Weights of a small transformer language model: RMSNorm before each block.
Each number is 128 + 24 x the weight over its row's rms, rounded and kept within 0 to 255. Layers, rows and columns count from 0. The size above them is the row's rms in percent of the matrix's.

# layer 13 MLP down (transposed), 512x192, rms 0.14, rows 267-283, columns 0-63
size [ 96 113  97  95 109 107 103 100 102  98  97  97 102 101  98 101 105]
[[157 106  89 135 120 124 176 137 105 114 139 149 127 120 100 124 119 137 112 144 115 130 103 171 119 104 123 165 139  74 159 112  96 142 140  96 104 134 135 124 139 128 202 125 123 100 152 154 116 110 119  60 130 121 139  71  92 169 145 118  84 118 150 143]
 [113 120 141 149 106 109  79  89 113 136 162 100 140 120 117 144 144 184 118 135  99 148 145 106 124 117 152 142 148  86  98 182 134 191 103 142 106  83  90 131 128 119  78 128 138 117 154 129  94 132 158 141 134 141 172 139 125 143 109 147 104 118 171 127]
 [ 96  84 109 145 140  98 125 120 163 107  93 104 113  91 139 133  93 141 117 134 118 138 150 131 118 124 140 132 124 144 128  94 138 131 135 146 116 126 111 107 178  87 129 148 102 140 141 115 120 124  86 105 116 149 126 140 106 127 173  96 124 110 141 158]
 [109 119 174 125 135  85 124 174 126 150 106 143 169 160 110 159 135 151 125 107 118 118 141 123 112 109 144 125 134 108 100 160 106 150 120 135 147 162 107 150 143 136 101  76 136 123 102 106 111 183 121 128 126 155 113 113 157 155 108 132  92 161 103 133]
 [127 149 130 114 152 146 115 141 164 152 114 126 108 111 107 115 117 149 141 106 112 117 140 132  98 151 103  87 146  75 103 145 120 104 127 152 162 161 118 118 122 181 124 138  99 132 148 109 127 119 154 158 107 180  85 174 158 107 117 129  95 151  91 126]
 [153 105 104 157 147  97 127 160 107 142  91 153 128 140 139 107 123 130 125 129 124 132 141 119 161 155 100  94 102 150 156  77 113 142 129  85 131 118 137 138 135 128 102 161  90 137 118 167 147 150 177 123 110 102 164 121 102 104 130 107 148 131 154 118]
 [108 140 153 127 101  95 145 167 111 109 131 100 112 178 123 137 121 146 140 137 137 131 101 121 130 131 153 122  84 149 134 100 132 109 132  78  85 129 127 105 104 173 144 138 133 139 132 146 128 159 133 184  64 131 110 109 144 135 131 142 139 140 155  88]
 [142 155 177 128 146 164  98 148 117 127  99 111 127 176 141 145 100 131 130 142 150  86 130 132 153 112 167 167 174 139 147 119 113 117 135 147 192  94 105 126 108 145 127 157 119 134 103 159 132 160 148 151 114 124 136 165 103 155  55 116 129 127 114 117]
 [162 141 104 111 145 132 153 130 142 177 138 123 115 143 124 105 134  90 122 144 187 145 101 157 117 126 112 150  93 101 124 101 134 167 141 139  69  82  84 122 108 167 115 135 113 127 145 123 156 107 153 111  90 113 128 122 145 113 150 103 168 148 112 141]
 [100 120 138 153 134 174 161 154 146 112 114 120 129  86 125 131 152 121 124 120 112 171  73 143 145 137 139 119 187 182  98 126 173 139 130 112 113 103 152 137 136 131 134 102 155 135 110 187 117 171 147 115 100 135 143 113 118 148 160 140 115 187 159 152]
 [125 159 100 133 103 134 102 155 135 116 134 150 131 115 151 139 203 140 158 126 137 126 138 103 117 101 116 131 113 156  92 109 130  79  91 119 114 148 128 137 156  83 101 137 128  90 139 154 137 135 115  86 124  95 126 146 146  84 153  98 134 113 145 148]
 [126 147 150 162  82 144 119 117 175 127 147 107 127  90 176 106 109 113 117  56  95 122 119 104 142 148 150 124 110 171 129 144 160 104 143 122 128  74 175 106 121 129 151 148 133 154 118 104 101  98 136 147  84  85 108 131 158 104 157 131 146 102  71 132]
 [142 119 135 118 128 124 155 124 117 153 111 148 104 129  95 107 142 146 111 125 199  62 148 139 104 100 143  93 163 139 119 129  92 125 124 102 127 124 107 179 127 109 125 145  88 179 140 148 137 112 178 133 154 154 132 139 168 142 127 131 124  95  93 150]
 [119 120  98  96 138 116 112 129 138 117 136 101 104 117 137  70 133 145 145 115 125 128 118 107  97 126 153 143 135  99 131 135 126 175 165 155 125 160 147  98 130 111 122 150 137  98 119 161 115 110 131 180 114 138 140 101 183 154 114  93 173 184  99 130]
 [ 93 129 134 140 129 156 169 136  85  99 115 147 137 138 111 103 103 160 115 164 162 125 148  95  93 134 114 112  85 107 128 132 122 112 141 107 121 153 132 129 181 113 124 127 131  74 157 149 143 168 132 164 114 149 134 122 105 110 116 159 110 178 152 130]
 [105 145 122 112 129 156 103 159 180 145 163 143 106 149 159 177 163 184 111 138 145 113 132 150 104 156 135 121 134 162  95 124 169 146 193 149  97 112 137 121 180  87 143 114 142 124 145 115 115  79 104 120 142 109 115 133 102 140 161 106 145 117 122 129]
 [144 137 120 135 139 129 129  97 153 103 123 131 132 133 139 125 116 170 152 149 122 142 123 168 123 125 169 142  85 160 118 114 103 140  92 158 127 166 145 116 153 121 128 136 132 180 107 113 106 117 146 154 133  81 127 120 167 147 132 115 118 116 141 101]]
# layer 13 MLP gate, 512x192, rms 0.151, rows 268-283, columns 0-63
size [118  99  96 105 109 107  97  97 103  97  94 100 110  99 106 107]
[[138  93 115 120 133 162 126  72 125  98 132 134 142 131 129 168 156 105 140 130 144  95 159 125 114 162 135  77 169 117 140  72 105 109 100 137 108 141 112 149 125  90 117  89 123 144 169 117 148 111 133 119 110 162 160  92 138 103 111 139  82 139 124  82]
 [ 83 136 114 124 134  75 164  99 123  88 160 100  98 117 152 135 127 109 151 106 162 134 122 134 157 144 128  74 124 147 113 111 139 140 123 157 147 127 147 124 102 111 159 116 140  76 130 127 138 136 103 152 123 102 105 155  86 137 137 135 144 141 146 130]
 [152 107 116  96 111 137 151 117  88 164 126 123 134 128 127 159 133 129 154 111 139 126  91 138 164 121 164 100 125 131 150 120 113 108 202 183 171 116 151 101 150 109 123 124 121 107 134 132  97 113 147 124 122 156 208 130 126 180 109 136 114 146 115 129]
 [148 130 124 171 127 130 138 115 134  74 108 129 132  91 125 135 124 136 123 100 131 126 100  82 138 118 121  80 114 151 132 187 160 125 151 132 118 122 144 137 125 127  92  60 110 134 144 161 143 135 151 111  99 133 134 134 151 111 151 124 108 124 109 133]
 [112 104  92 111  63 112 131 106 114 140 122 124  99 119  96 179  72 168 121  94 141 101 135 111 105  99 131 147 106 141 107 177 152 132  98 138 124 126 105 168  95 108 132 126 121 122 110  98 113 130 151 129 134 122 124 124 155 137 134 119  92 164 145 200]
 [130 126 109 127 136 107 155 159 145 115 129 105 106 142 148 142 164  92 159 112 111 127  96 133 167 130 132  96 130 126 171 111 144 144  92 153 162 180 142 106 127 137 124 134 141 103 120 165 117 106 136 164 140 132 136 145  99 117 146 170 172 164  76  85]
 [153 114 105 160 122 137 157  79 164 107 143 142 178 131 131 141 111 147 121 118 158  98 100 131 114 136 136 152 113 158  98 114 140 135 137 120 128  93 158 158 112 133  74 170 101 148 114 114 103 145 128 107 124 136 133  83 113  99  98 119 132 121 125 140]
 [131 123 104 123 152 118 161 141 146 124  81 148  65 152 115 167 135 154  97  93 111 156 162 114 121 170 150  86 155 133 126 126 121 149 122  96 147  93 114 171  75 134 117 107 141 102 121 133 107 148 141 103 121 105 153 118 124 114  74 151  84  88 150 103]
 [140 142 134 172 151 136 115 139  86 131 160 136 118 106 150  73 142 115  94  87 181 103 117 149 148 139 125 113 121 124 108  98 147 137 123 132  92 137 127  74 134 125 131 126 105  82 123 127 126 110 151 131 142 169 160 168 132 108 154  99 120 139 124 101]
 [154 130 110 134 123 135 136  98 125 138 138 125 119  86 153 140 154 119 165  87 164 111 134 136  91 133 171 132 113 113 143 135 140 112 144 127 106 158 141 100 128 136 157 108 173 163 112 126  98 117 106  68 118 126 103 170 116 131 147 140 123  91 119 120]
 [152 140 109  79 173 176 107 141 142 111 146 126 125 111 140 127 155 112 107 106  94 149 156 118 108 134 131  92  87 174 130 134 119 112 139 130 125 131 138 163 146 118 160 143 134 141 185 106 120 150 141 132 110 110 172 141 131 104 194 133 173 155  89  94]
 [129 120 102  75 104 126 157 156 112 149 156 119 124 142 101 141 102 112 101 143 161 136  92 106 106 135 126 119  88 101 167 134  99 121 140 127 109 114 136 172 157 159 144 159 126 114 150 167 151  91 116 159 113 110 126 177 122 152  98 136 127 175 134 147]
 [115 155 117 144 138 142 138 151 111 120 150 138 112 126 129 146 155 120 143 179 144 186 111 114 137 141 207 122 154 136 140 140 119 139 134 142 144 138 115 141 142 107 130 165 120 134 142 173 102 134  94  85 135 114 172  93 167 117 114  99 162 109  70 157]
 [ 87  95 136 133 143 101 140 129 116 123 164 128 159 118 114 127 110 128 185  56 150 152 187 125 129 164 117 112 101 115 161 136 171 131 142 130 144 127 109 117 166 135 144 172 101  97 127 104 157 121 113 190 147 124 117 134 105  98 142 141 129 120 131 145]
 [ 83  88 127 125 143 164 134 122 114 180 127 118 116  93 146  68 146 141 113 138 128 173  97 185 120 110 108 129  89 184 136 107 111 157 136 106 102 150 120 147 109 122 122 141 149 125 142 110 106 120 145 100 136  87 138 146 119 146 107 130 147 181 159  94]
 [141 100  94 172 149 133 116 147  88 136 106 157 155  98  74  77 145 128 113 109  98 137 132 165 136 127 113  93  92 122 109 130  70 146 158 122 127 130 142  95 127 116 143 102 127 125 165 163 119 145 118 151 102 130 122  93 132 134 136 127 134 113 108 153]]
# layer 13 MLP up, 512x192, rms 0.159, rows 268-283, columns 0-63
size [116  96  97 109 108 104 105  96 101  96  95 104 104  95 108  98]
[[ 93 127  86 134 146 147 145  90 177 142 147 166  98 118 156 100 120 129 141 107 149 154  81 143 199  90 162 111 158  93 129 113 113 122 124 117 121 142 106 131 153 130 143  94 127 139 101  98 145 136 151 146  92 124 151 109  98  99 140 109 141 152 113 115]
 [145 130 113 120  87 156  91 118 144 161 111 168 179 183 136 159 141 120 138 128  96 176  86 141 154 171 111 145 126  89 122 108 131 152 116  98 153  79 136 138 150 155 134 152 131 121 135  88 111 133 130  92 150 121 126  87 126  72 126 140 149 154 147 141]
 [105 129 179 114 130 117 138 125 147 130  97 130 181 146 162 106 122 120 156 136 133 131 101 103 147 123 126 131 108  99 157 130 138 129 106  94 108 107 147 156 123 106 160 115 101 100 136 173 120 142 141 124 129 128 158  89 107 138 139  89 110 120 157 124]
 [122  97 137  88 171 106 124 137 112 112 162 124 111 126 112 136  97  87 151 117 139 174 163 147 109 142 155 166 101 132 145  88  87 137 124 124 139 124 131 119 106 130 189 128 119 149  76 119 146 117 100 119 145 138 148 119 109 125 152 139 100 114 178 130]
 [ 94 116 168  99 133 100 122 138 130 138 131 103 123 113  99 121 119 148 120  96 138 140 154  95 158  90 104 130 142 130 125 152 134  87 110 145 148 103 118 111 140  81 162  61 129 122 136 107  87  90 166 116 130 116  80  94 105 142 122 159  93 117 100 134]
 [101 145 132 139 147  76 122  75 115 140 110 102 123 161 155 123 151 102 130 128 123 132 106 155 138 109 118 119 148 139 118  97 121 145 154 130 151 164 121 110 122 119 132 150 118 121  71 169 129 160 140  85 140 149 107 124 148 123 120 139 153 165 153 146]
 [126 110 161 113 142 175 168  60 114 122 167 133 128 137 148  91 121 167 134 135 115 159 151 124 108 158  88 138 149 127 134 128 107 129  93 116 123 130 118 133 158 121 131 148  60 119 165 127 114 112 136 117 136  92 162 114 113 102 118  81 140 113 145 143]
 [124 112 166 162 163 106 131 132 112  97 167 144 149 159 128 181 106 107 141 144 159 100  50 150 140 139 115 125 115 146 128 135 157 106 177 139 131 119 115 155 134 122 144 131  94 117 107 150 125 124 133 139 127 118 140 153  95 146 137 145 142 147 150 127]
 [107 121 124 100 119 134 136 150  99 117 129 151 176 115 123 103  87 129 135 132 154 141 126 133 113 149 147 146 120  87 128  88 115 124 115 115 144  93 122 102 155 157 148 100 180 162 156 137 124 131 132  88 130 107 130 122 123  92 150 153 118  85 113 148]
 [116 183 130  92 157  87 123 149 134  72 129 130 113 157 153 136 117 138 134 173 118 143 151 136 109 114 137 163 129 169 161  92 126 120 114 126 143 122 155 100 140 125 157 162 119 102 129 123 141 137 137 128 140 124  70 110 147 125 167 123 129 134 107 147]
 [140 142 133 124 125 153 128 178  98  91 104  89 116 107 187  66 129 170 140 138 127 137  78 143 145 129 111 165 155 150 144  97 126 145 117 140 133 140 100 127 183 137 131 149 124 116 123  91 152  94 105 143 144 161 128 129 131 149 128 127 139 138 141 182]
 [124 128 160 161 124 116 109 134 147  93 121 135 143 120 147 130 118 157 106  99 152  89 129 105 133 134  77 145 169 131 115 149 156 135 123 118 149 114 128 128  81 158 121 120 125 124 110 123 133 124 133 121 139 127 150 142 163 117 131 106 111 115 104 120]
 [142  96 103 140 161 151 113 140 132 112 152 126 154 136 151 169 135 142 144 132 133 146  98 107 140 114 116  82 109 115 104  93 117 131 138 145 169  85 111 142 125 151 107 110  92 131 112 165 119 133 109 114  67 130 165 103 144 127 151 135 118 117  93 144]
 [137 114 130 119 155 134 137 144 152 114 170 141 128 156  93  71  97  99 158  75 147 117 135 122 139  99 144  99 146 114 128 140 125 111 152  70 132 121 155 133 152  98 172 169  91 183 119 145  62 157 122 127 178 127 149 134 153 116 150 134 170 124 120 139]
 [ 84 103 118 150  49 132 118 134 177 137  87 130 117 129 101 138 110 104 149 120  90 118 123 138 118 121 180 128 109  83 160 132  97 162 149  73 131 119 130 124  71 122 120 108 138 130 118 192 125 126 123 100 144 142 140 162 184  56 184 120 101 133 149 138]
 [154 150 126 124 109 110 107 122 150 158 150 113 129 109 142 119  93  88 147  99 142 125 115 111 117 126  94 125 122  74 103 157 174 114 107 106 124 140 124 101  92 146 168 115 141 129 139 137 144 106  97 105 153 132  98  69 148 149 126 132 125 119 119 109]]